From a checkpoint of a small transformer trained on Wikipedia: tied embeddings, 2903 steps.
Each number is 128 + 24 x the weight over its row's rms, rounded and kept within 0 to 255. Layers, rows and columns count from 0. Numbers have three digits each. The size before them is the row's rms in percent of the matrix's.

# layer 8 attention output (transposed), 128x192, rms 0.133, rows 47-63,111-127, columns 96-143
094:110119120125152132124152164117171118135077114149115145184119149157124153106108142165102161106138160116121117131149121106173122187138135129106127
113:107140109069140159149142126117156098131107088142120169143123131143144114130177082101127117120145103139120163150165165139137103140147137117084093
106:131077125140114189126160121136108169135115172113105116097126122102090137101128157175098161111163163130153141124135119107133124135145153097143129
106:107100095159108132132156190140167122081122149135169112133092147114133102098126110115133162147138148140096118109108137148104112119113105139175110
102:138157155170154137126120137140149126163127146129131110136116149148140126129113138166082117118105187148139140140134109118138132134156181121111131
100:126138103113124119160148168076131180111150121160157182154142134157121082120115097170152148118127126130117107144132156139116112141119062088162082
110:124112109145177134121171112081118158147097184123124158119140118179107122125111111152125120108135132122083144100135175101119141139126099113152104
100:107116139118123096133111097161110102095111150145101142146096070134080101162141110138101145130086100119115166158116113113100129134110109106102129
107:140148100102116141103116111127129113115144136139129121183133135139155112088100135071122116163150143136114154158135146143127118097157140160144123
098:138152131115100165109123152121120105138151103141169142146147172152105103141172140158096122103130122132162129136165126120129082131176134134109121
110:150115119135178121116103124137103151155137116137164112135140151118111111125122092086136156147115142114129120149126202112096175167133150126110116
113:148104134111079130125126128112099113138127142128162138145139127123093154110110099109110101141101134157147179154122133091128117108131068132093139
099:170122102169104140078138124129151121117177143159117130111104124101163096149126104162091154126150140141128137181147119108152112134123118093115147
099:138127112182101111134117148163089105153116150109135155106171106105159108114138130155134156105147124124129110146110149154156154130118186170118089
102:144091117121115102164110155113135085129121144157137107088115120115079141096123125157112080101148119138177095128151138124103135096071142187144126
111:135116137177128143124093101112140131134101154138128139075166134109137117145107181118174138116082140128119086098090196127117111132154151137138146
100:110164104144092087175108109134197128117119122149122164114150157139116113064129127125135143139122145126103153077147123124150144140147130121166144
103:148138169102127180135102122152076073125127132113132148075134124137141105099122107136122058101151109148119147121163153151136129142149147112133097
089:113144095153104142120100114162142125125119153131144120112120105135150129148104151115133101149087132124138077105132089121190150113144122097129156
098:093139108126074083113131074145152128083104151100150160127113116175154112139107124078134084120102114147118116123148152128161088118124133118140105
091:149127121143167090116153095092108159174145129143089135089092116143102129125128164152075087104109161133119130128131111130122117116125137121153142
087:155132149103124093115110148133165140074134086143083113149182087106114119129121143117169171129155093134140139136107114130139096151132151108105102
093:133116106122129098101120101129154105103084156133111094130142135134141141123105161134111128116134125131128112150132105100169130131119148158102124
088:098130134133110127101138124099129107133168100163099136176164135138150149117171112139123145145119119110174107126101114133110144105120139120118125
100:134142130121133174139090123144126151132116172106138155144133169131142124095129122113159131107130110119129164109122111150108153105171130142126165
097:110136126093105163126104181153132128160109131123080114145130147144121124168130081163110124124151126089080109144093115144138102151115165135127107
108:150109135150124108121123148113087131116132156147125150098122118130166133134100108104171152176148113154129115116108149156101127053101147121155126
092:150138151154115124160146094159163111131099134098128161091139129150134128132161104137166143111164150134123158110150110166100138117170079132150109
096:134108102129112118113149103145134127111156132117118109123099160105148111091147141133123080088192149160121124122135111138108164142125182134138110
090:130119066119130116168137147111179158165129146128103146110147127127123124115171116129133120170112154176108111119142110110169149075139115151140160
100:109137133143147098120150133114130154080124129130133120095112161117105124096102146122125142127114150125132166135132101127130125125131102116128160
091:109122093148119164131107094136154128123139058114157146119139137141149115112153146136115148133107120186100160098107090124142094155130133133117136
094:154110111098147147139136151131145144142192116152148101155076135135171152115154119137132141085182110183146106148128084138114137126104149088101078
102:141149096150182156056156145150111128125106143121172143150091076124161103143120112115132136138130097127118118174132111145187133092098097126126132
# layer 8 attention value, 64x192, rms 0.143, rows 48-63, columns 96-143
101:140133101139101128124147111131146131091143165176138090168136094144118107110100112102121085140116116113106106136128168135142135133110124147164150
100:113134139152164141095158144127104117133147155113123092158147108122177090125147135088105149165140133112079084055151148091152150170133084157148148
094:132096133136132149139126133166098133156122138103133098077120097106148138122128157177122139122089145127166161109105130111065134111112123149082116
089:147127128123163148145137149146072069162132134158101129126108127133113145123165159148118097114133165117131103097083106140103107121116099113113123
092:162143118094120140138140156134155105125122156143126158078116114107122155101176105120122139102130139143098155164064110142120140128121183085169074
089:120168132119133123132129121111129158133164131108133119159155140164104118132166129150166094120130127132137097148093134143130144108120135196089117
111:115115125136140124131142104048129168135122149110156099159167164157139151135130120163115085098131127104090149148133143102145156134136149135125120
098:137137097121127166146102122088143146149118152145161140131140137150127114137117112166112112092098113075108148174137133115125134127125141115136119
111:118086154140091084161113077157112164126151098182102095151115142106147147126102122130134146154160149109139082115125113099182126122121138130103126
106:117141157128128123094096161115096144121124094125155130113133130149141152148124142126122112144131131145126108135143086153172133108180125152121117
113:104117161115153083136110130125090120124129114167122118146147129117148129096109152146137128096118132139116136139133069102148111086105156124130113
092:153097123149161141126155139131137109140098146166138077104129132109066138139124147114137141160148160139117123095118106167121126154106116109131196
097:104141112153149140093097129137143123061108132163104126125161153095135179153132143114159146141145160110101171120134130139152149121134112138067112
090:160143126118107182197134156154121091142132087130144170094088123145132133084171117131098197097122146144159165106131106110098113142130127107095162
097:122078138111133106106104127106154104110158124118117134150131149140157141131130144141116099138178078157145130162134152160143126148168155163111101
102:103110089127173139093126129070109145131128088093089162079155156124111136119147119106121164123092121147140184136110144110088159104125126115093162
# layer 8 MLP gate, 384x192, rms 0.129, rows 0-27, columns 96-143
099:119122137183152104105164159121173140124119108145104171143113123167132130135143117150144126099144144143111096128126116101148127129091144126132134
094:120172108128151127144114085107123167140113173159135104089070174109120145071156122148152120137139080131169155130131125115102149123142118149143118
105:132201127109124175106106146149203159144144123119089122127152163118153115142109130119104095119163152102107117125138138179121112106114129090140125
106:113103168131088153153162156124140104119117108136095089139098122176109133152164108147134118153085126126202150083118168161126166105118132141144134
096:127132158088144153123120118134170103130141176132106143106122138095136128122142130152169115107135165090172118185120139093121102084132177111133104
104:097091145139147159164145134100167147157121134119073158151136146124143113164130125160086099129158151096147173133171146156113146095137116135111132
109:132107133136147114119088129116155129135100158115129137106121090116103123130148098105137117117147139161161116099114181117079156094127129140136159
088:133110119141101146088143114103134139119101177125112123118128104143107132085109126135131150139120153117130098120114103086164103139133166141133153
097:129158128173112104164108159144156098131135130106110137126171143171110123162110147113150125168186138088156110106140116121115141098121102159134128
108:142138116115154136127135182144118138121112149087133109118102121119107144126131153108126123094126127117119117105096098107118093178168140089107113
100:105172109177136132106129116125123160120142120138101105157122124107176078103157125099147101122127127130149183085140165134090146126149122090109156
102:132100184131126115128115147102164114102161107144161136136108098165136118136137135141130111091100143136142135153143108145141131101141085140110109
102:098141131128130164105130136140118161109163139141161130084116174105089092132139130125123133141111116120120130090161110101185160145146165087117129
101:096186172097144140133121173095108123134122144136174141080149150122149127147128140082081122159105105141130102142164131150144125170142122104128122
094:148112144099123123161136161131117121091111141122070128126115162117133108103133151132138105114139092109127141109103153165142118130120170119164170
089:069083119095156099102135121154100137114101108171094127152159158107127129147105152104116143133133142175145114098154101134148111177117125145086126
109:171127167159135154156122150118141138152142118138116118134121153177128185145133170127133133151172123131155128112103109086117153133161115125136134
092:141113140141111186128101120106122100152139134148167172120096135142110114140099138109130145089108126149097123124146097148124124139079088136135147
092:145180127107153124115171160135131134135172130151145131139133161137140138112162105127144143075142147143134152103127148164094175113123130146108121
099:146105096128133104161134125101089082120127134107133118146139125102158150105124114156131139155138160119124088137114153162113165114133126119080153
100:114148154139141151116095130117141178128146131094128143139147163135128170093176175109142154088134173111132195147096130091120133098141162141132134
096:118160076126149116116171081119137141088130139115132154138091129132105087146116139150159155124097124120177111125103105158103116173119137103073122
101:120133138100137096130145144100089136119104088147143159118146121111151129144147151115140106124120117135167160099124141145105116148174117124153099
095:128124179083144095174132144123118126113126148128147087157139100143109139126143147118144138143145126102142113166162170136090120088109145124158133
093:096109095126148132113146132146109165137161123117124082170165128101151129130130136127085125104086160144140145134150097141157129136115090099113101
118:141098113118141116127162126101114135112108105141145114112133147136101117111154136164142114142146112135175101100102105153159132115133121092159105
094:136109147112110107117145138160130155150143145123135124168122101117114115151109176105129142160124144111159119136106124118134124139131161109126118
093:129144134142160102095151133084114153123105151121130117146109125111130126180139148168164128130115114109113129148101142157106140121144101082123118
# layer 8 MLP up, 384x192, rms 0.13, rows 0-26, columns 96-143
097:124122136136116141122131167087100092131156123143127116112089129136139121088142145150083144130120084127093081154136155170142156160100154177146138
096:127141111142129167119137147152125116129162150132104158155079094118147155146149100072186142080143123151131135195159143113146115119164114122115095
098:162120116148121083124123130142090115115094149153150124105144112099093127149156138150137121165159134130139139140134116133181105109177158100114130
100:126176120143099114126151125144163166123167109153098084140167156117100147138108090172097137140128118127144153132137142133129124152109146101143114
095:088174112140136105161133139131150103102166106102172114126119129146103108127085066151126170157100114098074143137105151110123146103111150120128132
110:125128151129101165105128158096107127132147159135065139090130149149090116135124130164117132132103067133139138107119112164124133097136125115107147
106:105119134075141135130071148117085136113145106178131132148124135141127152141116149130155133137116109091130132133128101138159125105111113132114116
100:115126131127164105104175104198098153104130158132120154150112131101103139142086118118143109075149117123125119126107122125165135143165143158163132
101:099107108130122131166100139146102137159110140117182150104131191090176109144137128108124138125158141141079135130148105104127068112121116088172111
106:130110118123126126154144100134114125113132122127143172128104119129077099126111103154162150154141201130105125150155140099133146137143116148122147
102:127104121137120109082109131137110107112140145148135164117133105164137126100139154197092158114135123139122114104190135110138082100122122118129123
099:121122126136170098158153150110165119184080116148131136082158151115133144146121152125119119101160125142170183138066159153166105099126081134131115
101:141091110067140139146113125161112120142127155127132132155086156169161181106117158133121085113107137157142175123123112133103126111164162123089096
097:143162130078180129145154155164128167144122147138136096128141113150137107146141146092071120172133177135128123123175095142152077151142109159126122
089:162106110149116100154104092134133130120154169086139137115098121101118128110099122118085121129119163057127113127130115188139147094097110083121132
093:134112070126155126158120139137116129105146135131157074126087155076163151097124109173140133142122096139132127126177085110147163078105120117120153
100:170147119159123121107122140124179138171101137121144113121112105189138157177137119111100121092104123143150124140112158146124137123099130103142112
100:143125149149158117131120167143130091175129154097175106142114151127114114154120147127138088125139138118153153111133119127111184118164107164086137
093:138121127119145144116175088140144126129130159140097140112131121134108116143104095098094157108121114126159146073147115132126155083112118092103118
102:116132073123146117083089117131178149146147114092128089151131133098181103121118113155125092119121121116115119196127086107093129103085131158163135
105:107142123169129043123133180105122127160157143092152114163105108095147149090101093127128114171097116133140110151137137113083090134181108152135126
092:121152148143118162137081163113150116118175137118146126130094124061157171121098126155174125141154097154113191110129114123159104139150137104121126
105:098133184103113148151126128164187102127170095119091108135107137151125130121117139131129117095093118106130057101111114144110172100164139122110107
093:131119127117097131133098108090155147112128125114130114156114153126124183143176155111117104104100134102111122144129144128116113132109153099107127
100:171117119137089132128095166108178144145144135161190144119082128160145156096132117127171149106114128112155124150111122148155086154108153126132141
108:159165115118125123141103152111112109127122141160078156137128092107148105126134098114167120095115122123151113104130138100104119119152102077099115
097:119136132076140130113142112136105147118106139122110123123123138112119102149113189126145120121135105103092131080126143127119147178146179137138134
# layer 8 MLP down (transposed), 384x192, rms 0.133, rows 0-26, columns 96-143
104:143177118122147165071116100144161094158124150119153121093147092123118126124117099107122124108092069109092124135141150126135051091120108121126169
099:108116148119130116104123143117142149139083097165120147105153123113110133135103142131126148173107190132107133074101079116123116156150092139122135
104:146151110136089108125118141122138128092147151167170136147128111145101158151134146127152131113150165099146162146168159157097119169096128094131143
103:144145097128132123149103114180161183136142161088146112150144150135129135092140136150113117099125130118111107134121122073103095115113064159092134
099:119154136147107172154071105161109125070188130134082150135137120152126087138155188121170130134163155106129108133118145125123149088107126123136118
106:100103134162110178148082162144088105113137150140090126112151126132085169131109111151141098170137131098151108139146104138158122120135132135102160
112:107129161078121103099081104094136112116140119121193119123114149174098147152182119143173120078109107098100126086117142141082113121132132124164122
093:165118101148094099141156148172066127091131142120134130136079108145122153073158145169149118142133129127122080123096145135111136146161149132136133
092:159101123152122127136158131078109140162146105119142133079143076102119142145142108080140146142109121143160198087152135143121120117201112118109110
096:143125118126165151166137152153158108137106126116115148178147110108103092174119135150113127128117115147127134094095153139137122155159120093102100
104:127116181106155150109148145164137123169115110123173135133113145171112124156113099118056146127135143145085116185111117105114107111146073123123116
100:145133128118118147139144126133148166111112104080133127145162177151159182111083094124120135101155095099143158132158141129076092129113130179146134
102:171149119158137118134121135104163083133111183140167099115135082180114106133141145140084126108081127135116095117115160166136134115169125133115159
099:103135135147131141160127105106113119126128158111106134151121122134136125137094170074150131142152137164158120047123148121124141116095162131111106
093:098135086113148112118138132110117109167107140103114162164113083106135151202116110154109154152118122149099146085179158098121107125143119137114158
089:141124122144138148091140088130140139139131142117092122140153118162128115105092153117146080077146198119075124157139136116128097171099147156116125
106:137154149128138139171164143136107125106165133106140152114130118146119195117095147111193136099172132149168119127125132119108149136126144119175138
101:125112160149161133085106161137148093096119118122091182099129170128097132129125103109109149148118135100080129117131090142129190109141107122167129
105:138131138091149101146140119150151100131125168131077121093143106154098166144115102098143126129143111120148119140176124084160129109137149099143144
093:139166115152118112124084096105144108135132128118159169135136110152114160184135152103160123112122130137184171137074159155144116091144124108130151
108:114145152195111119135153098089127120131135122118158136121136123117170132167123133104146157147113151145115116090123157102126139135139110140129141
098:112154124141136109132153106116107091156122110159146126148131141136071117141117097120151115119161125132132119112118146124156156086109150114129088
101:122119164144119147139093105099113121130117155060068129081114098121113155115116129107129129109126148146169166120081126143148126132140131107135115
100:112093119108136124093124112117114159106178157127135118090133095109135139123148096123109105125103120148143117132128119105127157126134079163147145
103:158138157128164116123132099146115130146152127101096127139138150176121119122100129159135164124132132153113116125130175119140145150150179122155120
105:122126135163095128164134140125166086139100139131066136129145176135164141118065098111118126131059137159096118105153104136130121094134143148135107
101:149123125096093183155177089119121112076119166131123126136152105158132135129132167118146109119112090132141135121118142122126158069155141122126174